{
  "n_layer": 14,
  "d_model": 160,
  "n_head": 5,
  "n_kv_head": 1,
  "head_dim": 32,
  "d_mlp": 640,
  "vocab_size": 1024,
  "activation": "tanh_gelu",
  "norm": "layernorm",
  "norm_place": "pre",
  "norm_eps": 1e-05,
  "positions": "learned",
  "qk_norm": false,
  "attn_scale": 0.177,
  "bias": "all",
  "tie_embeddings": true,
  "parallel_block": true,
  "extras": ["capped logits"],
  "init": "uniform",
  "init_std_qkv": 0.0627,
  "init_std_o": 0.0,
  "init_std_up": 0.0627,
  "init_std_down": 0.0,
  "optimizer": "soap_variant",
  "lr": 0.00407,
  "beta1": 0.95,
  "beta2": 0.98,
  "weight_decay": 0.11,
  "lr_head": 0.0149,
  "grad_clip": 1.0,
  "warmup_steps": 200,
  "schedule": "wsd",
  "decay_fraction": 0.676,
  "decay_shape": "linear",
  "final_lr_fraction": 0.0,
  "batch_tokens": 32768,
  "seq_len": 1024,
  "doc_mask": true,
  "train_tokens": 152600000,
  "steps": 4657,
  "dataset": "wikipedia_en"
}
Each number is 128 + 32 x the weight over its row's rms, rounded and kept within 0 to 255. Layers, rows and columns count from 0. Numbers have three digits each. The size before them is the row's rms in percent of the matrix's.

# layer 11 MLP down, 160x640, rms 0.106, rows 41-159, columns 160-239
099:097096175158147132177102176177122070134076215108156111086087126131094150129113110041133112090189138073140130147138119183104128134182122048156099133119101184171136127118128181149098117134099120117125077141135132207186119128170098132099098147
103:104150125141084151155103115107107077161120080096075171152100111172120104071135150163154148102132176124146189134117198149156139150090134172092128172093121124085100173095115139057114142085113094096145095113051123099115144095156124151116125187
101:099074176131120146134152132062160087188111114129136142126112139150109069123114156144129130098178090114135128126086114111163086212094136129089122163084085123102161101114116156136104167164090101089148175129130129168106090156130200142158180135
104:117163157131113175087169150157139146142084160120124064107163192127095178119176128095128140088117155116105152097170157113103101171155134057210119159154094145117137165194197127128114067128135121149165119058083105086079140197092099090127108113
098:172167107109140101123109139149140107074156155186169134125112171086169076107177211116042110174127155177151122114077122136110111153094071100086068128137124103122128225097093158094134069142191198161077148109125155114150178144108187167070154154
100:110098160124083105121141144118090086102097152113096160096083136136165132095155148115122128083136153092158166105080129070127105101115127164085072108079126131138151112133124131091156180099165145112166120239048119170141173101145133155106149121
095:107057119176131155113066164140194116158111145156127124090168110129158087130151130111130100121130146115159141162147150177150125107112125140111092102098106100163080145076130128141183118147104126106205118064091171140138155098081113168137089176
101:117148174128132145117086138128170100095101148147089153209109115132083143094147138141113178146103082154131150107169113101144092088145120143122096177104137103098140129142134163109146115192164148073069145188054105113158168159134092148137152139
107:078083121124070136130181144127156126179137121089114138134101090115090153104143106147171166123143128149140086165097126178073061099126105196153150112124112119176171157140146177151113145177185157062170160104208133091093182134092099120137090159
104:133073112173126125116174147108130098129066104140123111105125122117177042143151051202139120064127125115153128136177132141166107119149109102139170156145119141089101159156078060132116133177101188135082128138109129072151126131146122109172097151
096:189098137118150117132177145145168103120122134151168134140131130081147196141169058110147102136097140040147137161150133119160091144145125105115102139118146146124150172140122083201120190133123154090120090107144108121179127105156174080108113151
097:122139150130128119057089133173120134082111082117126130153041090122192145167153102158131056161124123168138152151154113044114162137146165097096108160146087118092069123118119128097112160118117148117133128149143116114181163158134112146138134110
098:092129146113177168121154104155132140102170165136139093178148129107073173148154131130187146069139170124136145082160157073128162117146111065083129129142104113098132097103167199081096088171138163109122127182074097101160215141150180134168084066
097:105135121075115109120125171108060142099117174145136084098147093101129172187086094130104180129179207147100163119102115137129169183188133181143037150158191151142096147112096120094180146082114087106142113115117173148109072176107154088131149174
116:110107143055098153160086114173159171117073139122050105162139085133154124133097135097106085142123157163142139150030118115095077098107146138147124163157152060167111154155185093175088150095067156125058182123118163159163133073083102162096139135
097:150098142099152137154175170103109106140139110063075100111122137162127176145103105084070169109107159107096088116111132156157101103111175132141143132121193162108167087129128144096190113115118116112143155139082167065148137136072089125163146066
098:101074130159062122127119128147096093119111128122074105113164164129155127114133182123148123141091114130097150111120207121133125091151164133144131106129161090125107125082115071105148176154101149148111189163097177160129182131120134165104136099
096:143121109122150103088096122134146157102130091118130128100137128136135058136117154079040098164116107177158144070141115129065138124094077154135102076150131113106149111174074128121161129106153162165143114094152142126133112151190150129189169106
098:099147129125069170140137104109136111155113119124127174157135120179089125111071114184117109202132120124133113142117155156143148078194080143173085143104104153093097127079108132087129133127092118144125093150138089212175119159112116129151163181
099:086150166149153162151178127116137125206102137110141166113159090137123164150104137089099099130201078209105121167153137099133107098125135130161129130046117148113150108043178179154123120098171165169082133114149170132153116152128105113160094137
100:117163047157093122131137087075157101112120148151157090139085094178149153148149105135127060112149155150125157116131129151144165146152066168099089128179107120172187147156133210154061150154014115120175134115191183129098102141056163169102172181
099:125144164166163176167098145108100108136082161103108101153145194074096071111155135186095112180095078085096156108138089116140125127080121138142129130151161099123118112159115142141092108122129130140087083099159107109123177194130149144126112143
101:104170156147121149187119122098127058122068129162145112157083096058140185107096145105129094138170138092136130130168173114143088115141144105095191126166158154151152119102129103088099076118063098147160097046144167055105153165133123061117115195
099:128094172080097168167081143108137137086133146203188121139111138180105108158148131154137118174125115154067130179144096109144154130054109128107154162154090111134134125163166132120137079120191196097114143132195152113136043120104207176070081108
098:188174119171135130107174110139103127134142114097096116237132141134165153117174131090123159092142085152132136114076097115162117060133127157099160100123149098125137159111076163077090067085130108124100191173132193095083121090109132146122132124
100:164145098161097154061162141157110139149124080150167114109133162174169113141108097153073139141120109150137106125113105176077093094117130064134171137146155177118128145112138148128090049133105124140154151095054161116090208160141131164146108096
101:132095096115105157144151133147137188170136130187150101192143073202100115176142128124141142112128133102144082123183128212094123134101084112115145146139145092106110124166114191096127114100091133218137109096133145068144088099045170166046167082
102:124178148091081093122104160138122089106100112121140128119137134133117121141123148162158154128159104115107118162182152134119093144131138138160144150084128130092096102140178150139160096105110117097110143060167154133151109152173184146095190107
101:098145240145126136129110163118114105171165152170121197169114163096129091191111096116089108160109143143075113111105127160200191109187089133105051181136154109131104148103126135112095080066169228108149135113077137187118153121107035135154138075
098:081096089137152065147089192163133061107116115159046089168122127110111143161109146072157155107162168119161164104091144133126093086180108120151144122093172111094106137142116154137057159083136149058182108173092137099198128160137134180153070137
104:164145129133157074119178074171132086151087147184136068128146140139116101116131178071130153115133148098071138103138137113117113053168152176095132153134126098094042131123131095142134144133107145110121159121125159133112101106176182081148081134
096:131123154038095122104134143149120093130140075147171169157124136110102064154167118195141096170102075084112146158124092068104118138163115119103123083140170156138105146144084166155131115167202165139096126106117137106132186116122142083138139024
095:135148080117156141123155057155122103123175114187141145135099170109147173096137101073140205145112215128183083123117108159097154122162125175175143118133155105097097161151112141139212133122134182139081092157091139137141036076171106177119131089
101:079159085126159110174135139093158110065127092105112096169090170162042118130084084152103131133064168147088084136168132068147148075135098135119126092114134184094151130170074135089104118140150152132153105125072149132086163139158117102123152136
100:076053113085145118141135138125184138115140125128153168139179160103104130128194132173154079148155125142175156119196132162061149161087100149208130071074156152133167095153121111037103048107156169119139123129115132121112144143147137169120164183
101:132145174170088160139138182160142156141145152135166143197109146115125107134139101153176102142015169153098101159146158048151145187143173031141138154163126123093061133114193071099141104115146152097192205101175135104133102096171134193146144172
099:149162115131139081163086098196126179120135132116113111147148104093127123117192153100152127056215067174122104024130101061109058098133153126095157170127174121122081085147086138127146167120075166128118199148178164104115146171139105107143143110
099:114152114118119179139171092112119181069130168165135140113131084197143158116168142124166113119163158089094156113131148185138124178171094138165116130127163094148158068134112148137125112109108125162148135131062135124149110095159157133082154101
117:135153183097161155166131169156169135113164175182160129090150169152142110153073117076118079124170099100144172159104077129149149159116133131132123109135165139094134135115092144101121125129134125144150110116133118140056096093094138077102151127
105:136157146174108112067101094093115157151129156123097175118135173094172107124087170088162095153180187133139141147150125097114109122112164105134128112126133119158083114061167125096124159153119180145129118094189133089144152162122114145147168156
105:148114079111149146143118086152142202132080108122130107089138144102198160068171087143133105110056152132128117127160168119148109179143128128112058124131188166131177179173140081154096091085125150155121129127150158157108105147130142130126099087
095:127121134227124136126182137112084140107107139135131111128121140135159106148126086103170124135167105106111157099070148095041069175137127175151119119119135185105146100186147125136075168105104144171108165171139082112090141121121161174155144047
099:093134102116104119097165097179143193133128170106194161166152176129103161082064178113174113142057167165188074164139118096103129143135154064105111113181109114143129110121127110102109142142083117164155165173157073158156097077146167180123144134
100:182141143088136146088144123156116137166158124164132093161115124133121181137095138129141137112117180081121084082152166143164096168119107094120166072136125114104145102121092092066177145141080151136123135092144062085133142114097162140125151138
102:130121230147179116105135099126164095117081122181057126136177071136151122134148135097107184121124074102119092189100078168123113152139105109178128143071126154137098087083132167085058127114106170054120123147198100116140158111139119150131141146
101:117075075140055113144087095136091134138134134168146081123171114067168177165153080173084143128114120137133123107151106076122107161118091122090089086078095128065119140130070117095202120111153104125076122144169164077172116146113147120173142175
104:208164094155183182172072163159160104184119105118114194144172107146082166143120142127130058130142138164066136136105090138142177104080135144173169125124170096125104083083134111121120118103099129110113145178100128133150186125117165133169181117
102:066176082129130139123151157183110120126086133197159178117148105167172106132129158164092170100103124106101143190133153136192163159131134112061127139137123142082066118122100061123172178107101178131106176166123179105131109197123145127151153174
097:170158102153130093114137119117138107122121148124162110135094106093084150106180063133095098101123154180171176183180126111172144108149156181157137118179120118144127119174104123153091069122142034123133136148163119141126137116180136146139145105
103:098133063165144106166148139117171170150179147137186128132123086109077124092113073146142149117105193133123087113131174222140107098089155132115113125093154166123153154092171151134108117168093114117098220169150078106116161097121109139128120108
099:114126086175080122115118151153157111104134053151145130077141118144174147111125089068144125121117102159143162080105096100083160101071098025117200137129119160122098116136116179168161114087113130116132123114172161111139162140132076078140118171
099:147180050136179084092119132093169146154090109085159141134188133202119134174121134133146107128071101112091078134133199141132154151099104110220131132116100160123168135232114126114102103155164099169123132204102123124126116066072089141056140113
104:072144149086144154080120110148095170135105196154105121139156160117084152161136149131129126159100084160108106129169165136147155088103124160120142177095128124158087142155100075114099125104098115130120157065043098207157154096039111104150123126
101:154134161159151168116066103099100131095118120109110130094148161072100131169108141105119087128118190137202126187108129124083136167140029101235180083107087142169194112116165156157145123186081090118202104158106150099121114119149116144065089111
103:137159089104138167131123136118148185088192090224150183066083183091087121150143116146120139199082131133096159152162135056080179120145087131148117115067130081045108187141114100132124099144143178169145136097154145111074130071129094136137101133
099:117141107092135168072157091114121131139119101159116091121197102169096151160141090093113056154136140153129106158090150143088118103103152149089139175064170116082091103100082162157105171171129128148137142167143080171099167119074097154120159106
104:162091126138124132148124127120099111112056117144135140168141192107089149152185138108174120108086106143133102136130161146115110122047107163140050112149139153189132170140143097094168149087104196143138121149066137126102169117149108124191122088
095:146086159098202125175076111117181148117125064128116133127099131164113137123110091139149131029095107121113122147106104158151118133196115202127080085144133147104138122138076074131174149139130087141166144101176085120178145130091132089053091178
099:138194112131087091117167083086105161174136125162160153116146119152107115157106123138117071133189081149132143138119106094089120182125107078088095141113139122131169136111170174106151162156181146108152177160133195126088162165145107164156080099
102:101100057094130094148138120146116105096124160139125108132122080175107113160112089131120149136139072145132089165157126141124083147133106148159130163202175134135114115103110131042132154159127116178132122127191149096126113074143097132151101099
099:100127109154110143161150116090092127039115116183094101112146083184097118139144093083090126096099096124135139081131120126119123153063141107079154119140092121112180114136096134129128125117120151135173138091137138178130189088124134110123138080
100:151129131157084088120135115176114107099155087099133117159097172132103143149073130146130134147096143127124137110148170133175100056097191127153147184176112137080168091151101027169133155089116147147120115161116158068145088144144185172082143091
097:149093102105107091114120093078151138068149151168085183192140186137083199094145128098114107115157201159162122041152144138119138143054146117072166116091107087110041129138156113167147179124123065119158124140158148138146114123075052148153119198
100:122128150104128150101199218088165122141113110142092190192111215190088124133138165068099126099126142172119173139121133141151144083136114117100055165122088089096087088139146121108130104110156175131161166115137165159152144139159096135126119109
096:130143160109125100117130121116191110127196131079154147102101053136092132132115060153151104115157110090177125089146153106154152129126099155151114060144085102101085094049100141135114131087154189091172195138171080129107066101158125168149110105
097:108144116175157145105127179134133118158144151138088160042122214100129107131106180106109148118137124091195202089146097131078139107159079191144111149134135093108135112127112129099123104172131131113110179154154137083091151115137045127099123165
102:120150073138133048129151166101115177112133063153153089126130125140159104075086138123166100053109159170179157096182139115169147063086111124131093129109050109157132171163145134166148121214131137138115146110081143119155159070142109178173119094
102:105183154100127098112136116119143157107180158151144122066168059090061163171128143169118126149152141054118142114119126175112141123147150155108137085142146162091163117121082117133098128148169166070097109146189150135120127134151147148090088088
104:116159187128111132144085117099048119110160162128164106150161082162131117158116145061160139090125160097133185166093094122158163059195130153123106081077159153076063158101133164160091133109130172129121116146113178158138089130162141136105163151
098:158113148110141078123078081098080106147106116059127143125096134136118129150084114104175133095120080137145156148129087124126180123163113112098133169114139070163151082135122134132183136075089143154109132123159231091156121167154101143124193126
097:105089091121116168133127107073136135090148175165094076183081171179147170173148097051198089111127138097055102077155156179091162144138093131147145140176126138148043150151113173177102136099115114149064103166151095124137147097120130176097134207
095:183158157087121120149147118070138154121123087160090164210024147180092079056148126128123147117107133100159139119138143106171121149167146117147110177116128115079135111149157100121142093137146074131154096075102116151091139153164111142148112138
096:071159095137076135161135134161158093087129126081125129089121144103079096131092152132198109173113107141100121110132113090171147147149165146111153158109124154134190125106122119100091097114139147125136158082124087116130139145190136073147071081
103:108144120078087147093147099111118167132143154127090160131107117135107090137141200145166133144150131089096107139156110150083098090111108147134122160099094089103132144093118171161095090196132125133103118168142037184077185099137106059133143144
105:148124125116182177176153151084151123151132139082114123100147088108155129127161178110098080150093159098106134211167133147115068105146163084152076123129118088194132115149155103149139162159157100093104131167144104107082034111117130165164118140
104:161162177094144141122117136174078076141092167097091098068123139130091083132147128183181147050080145104170094186085136125162098152115112081120127126156099136165111125146174073105146121098111140087125139112162168140156101118161058149141105171
095:124136141071136182159164095132119113129145152113165177117127139114144115169142142111120099178138171101108114187085101165135111097140147110105134129120087158112104071112067147112080093157120115153148131186118150092076083123077107157152169098
103:099163060103145113150166149131146111130071084129117105157094161084112171151127153118143125151107164147145154119134170097168135135139140125166147111189132078108122133096072121159156148106188104149166103121104187132217132105146149063161114122
093:100153093157142162116167142151089152092179178150095160107126179179154172167189123119114142167194127130139149092114121085103095130109114142145098093141131103136026153175144154114159120131165106165097188119188091074171144129120068110138161177
100:120078167111181109102115156137139104080084140075117087144118122086085106102129128131095065173134117155147119111097146169153137084143099197063164075093108095150150135070142094125145087121148102222121143135214102116092131130101175182106082186
105:184097162163170122098131089144169181137077149099090107133135064127144128155168128133136172136087113142149197090067179086106156085144126118125137147102119126137138178085126112100041117193172126103120074159120165122125188150135113130108115108
100:143132097060101100088116082126073135100145135147129131138137096170118101071129167076086137163111127097160112158110104105153189110109141118118086112118064121134169083112096106132152093105098134104122122089125142117131125130189181128137065181
097:110110157164106157185105118146110137124132109123117123127172089162144098122117102130081094111083120146148150142094206098092063079139149096145093087162103099120132176134173110123137126117131132163114124103079127104100125141086085147126179130
101:151126115158142132114151146094102159149145160132162107111096143114111122101124103126176147109115093076120189116146156091144146117116101161149198094115186098089132155137178137163119141071122162206101092149158113141115066114089054190106160113
100:103180167135099111127102108145130162159122093153147121178100168077104154099078175069195161034074109131122148091130135094105154149143132184160063102085144135157172088117119116172173144162041198078172112145137136090130151100143171118108132088
100:075128154110139101127100117148135087150115114148120096121130119133125106138167150160108069146089149130152099101140099139145144088121128137161138146120158167113089074185175098106131107121150168110134158172106152033133147153142088120099118158
102:121124092098103153136158132097103113113140107139121144162154156124155077149097120159084131079079107104165169099152112092125118079159119215142106141133090151117172158080164123078098133097182188108083113127172075127075137137121139163133104079
103:126129099165149101175118152133143113125129151166099134133165179151139169131141129119091103137136116127111118102091148124153103146084109188140172162108109215175100099109147103147117142137177168061139023102086168133180182113141150121088096099
101:193149119142149115153148141141097101134109154081119131091136158121142135088063128124127153094089134060096097121108164138099092180090156112152148121180158128129123103108077086087095087109109120124062155144163089091097104164096092086108101097
093:103087152161145127090166088152135155164156151137106132164147167121186072173186131097161183149133079131189043122100102164118158158124072103069139168194134074169133063076098116129167193127161089109163159092170178131135118123155152109127114199
101:104127088100078085117078122219151108163152139113107141055114141207116133166115140116168098129159141148126110136133113077153139116055073111166136146143179127097133092127097130128157064095184178126139140071146156096165152096239101121092101141
101:128125094176147143156152151154140141098202131124102145153195150152134147145134180141155168208140128129126151135107122137170120102152096137185194117150133105124111144139175134163130155079126118146138110122120170124160211120093077124185063090
100:161135155116084115132160127100127130125145099100166124181069100081080105112171178127132128183128123147151153126146103138116136133067140116176148120118108155192136102132118117141158107168164133083168136137158041137076101223065105068141136066
098:110100115065067160136110164101074127091103197096155091090149088209217089200136129144150112069131174102126099179167145147147127153103124183167129110149098132126151080190169108159147162090166140118134137134169103161067125092128099158102081062
097:168077175158146157178109104181130114127130108169089195113125130084172155135145122129099127143164147126112079074141177132102162142110149113161132151122138109139152122145126087158123150135147150183128105138181161135152138159100121130131124055
102:109120212100143129149116141116108110159159149123101082119128104126096142088110203077090074109167180109128116194102086105089188115123174128109076090151186129100115113203156180139094094148130130136139069145101126138130081151166123112069084087
138:189157111128103070162163148129107057144153131162170134097173106129120079133079182095127083093132085174137089110110147156146188131093127109154073153162136145076070122081139128135131164123125107185162165134163111140124120157181119151116139091
095:123115150142099128149138121043098104133152138065132148109110123093145093099117064098092162093175189123118104133181088083107165092110161099100158109156113114140172148130095123043102113101113160208117063138157118114144078166122047081141150170
099:136114177090134187156079131121125101148132119156191091166148107128143113132116139098094136095035133152129081144127103108129114111134130168145083092154187131140147135186134125085171167096123179130078108139090120124097064174113097045097161128
100:141109121058089084113153092116139112105135146131145093103086142073088096146146152100146092114117162166109179067212136142104160135124163174150114091116096118162083085146123101161127125093156129114170125118154150157172072138120121167129113164
095:089090139134097131130145150141074130158105089105162099061117121175157119130120081139161147067103091161085077211133103121125135169100139127114142131100087115053121115102162158100108134136090098130136074132125177148177074151144112130122110102
096:154154161087101090187120104142113100127081114132104177172128149077095130107095166115154149128141138126126169094130122146110091096133110090213161110141132100119169125137068164131153138169134140124093085156194165130147124083156120197162111087
104:143117138130129148103092113126143104135184152147132111176143097085111121089122129103098145163107134171039148164099114105088086147146089171104176161075207073150132135133167163135155060134108111130065096145141089161170184134112126140144080138
103:157124136101184156109168149193161123085111158162112110096070153156099166143124108164114069142120092071144107135148113094073163150124126153127149163089101094205102169173087081143155149160134155139099074100110153151081190068135133117082137137
100:110074143121135072137153193125079121193122106150127146167165093151171176135133069134131146146129108126080110108123062111114093096124114116080113139078106082126114186100105150114125141114105191067109147145083183108114088132122126076083062162
099:082122167149132154083098142111114150132158201177100188133139104119102119165096088114157117142137137135082162174125156106135127131131126165148106072154131181187108126176149067142135098107154097127135053074068125154131121137140149136134123148
097:112110128152106118096121105065071138127088104138136175132156201136208127166144196185105069132186123160150095156149174121107148142170129099136125169182137207147145103142139126170136086119176111073146094076156133108129145087125160082135117107
095:082123154139113119142078111120150159118183151121133114164171122170116167103108168142089166132180115103145099130168111132124091179127163123083187110125079171102082135125102107129131152098104077118062113210132149050135152133128181139097117140
098:179127103084148114171164167146111060143180128155124112109112148118119096125171127076109064097165109097103136114133089143170045119143148124091188148122194149108093148160177060089115105090166132155140099077092112123100125163097132113098125175
103:112089093090120143108098081154119150191102134105101155168130149168157134161126145120121147129141075100112169119181091146143136149125166081133062138151129136065141075196149102135191115157182094136176159138083150176118151157163078143107142162
097:144127088122149155194156123120126135129123090132120146120088139135111125134119124079153155084141181101153169117097129199150159111080101128116170181065126090121103136075144098173095113142100097105137117140088126088149109167093094152143170076
098:085138163156098133142118091121085095155101121087134132134096153176077059200045071126094110166093129128136047110181127130108052046102162090134135119124102182112088088156127071115131102115102165168151150092178115156096106134127116126118115103
094:132103107176113092117109115146126145160109112157183139088031148148111144169122072199145097156050176141122103094103134185110132128109148138132141090046119112115153176142153084061119122098077092163107147156186094109136103133138175135121161131
099:103173175114193125114003142097119130167134122087156177109120158122134118156181096152155122084131115155194146119119145070123149107137092137120113135073129196154093118153086133157139101118089102129128096119105105060173136140141138107110097124
098:060117175108094178156156112060182078176159082136176150144119120085186115174125107130107038084190131097154131162077160148145134098100120158085178086119154111156162074066117106195173128130117098166079138156071099101094105112087151143098115139
098:140088118143106113102110113143135117095096123137079129079127111136138122103184162123189185167149123136122153115105151130130155126105132105130123224171082147138083077102091135158102177099149142116138120124165107131159102091124108085165107163
094:094141161135074132117113145124116168098123102160125147193148155132139140177173142105111129183084181153164092173124121112101122140141144073110127079114164111172096161147142096154190137144121078149146141130152144099170047168118095103192141111
097:113115121144117164123092132079094095174138162136152101062088139137168050140122119116148153138137124091087084082106165188154080149108165112063082139131130173116152143153140122078149119128150138125119122144124133118119106156116134052166144119
095:167060164127116173103119141128158044115130115092163115075158121132144143120076176138063134157134076093158126110160128150123094120112182100158087103113105178114184108154141175152129133179147138178173142061155157185083171096170146148117107114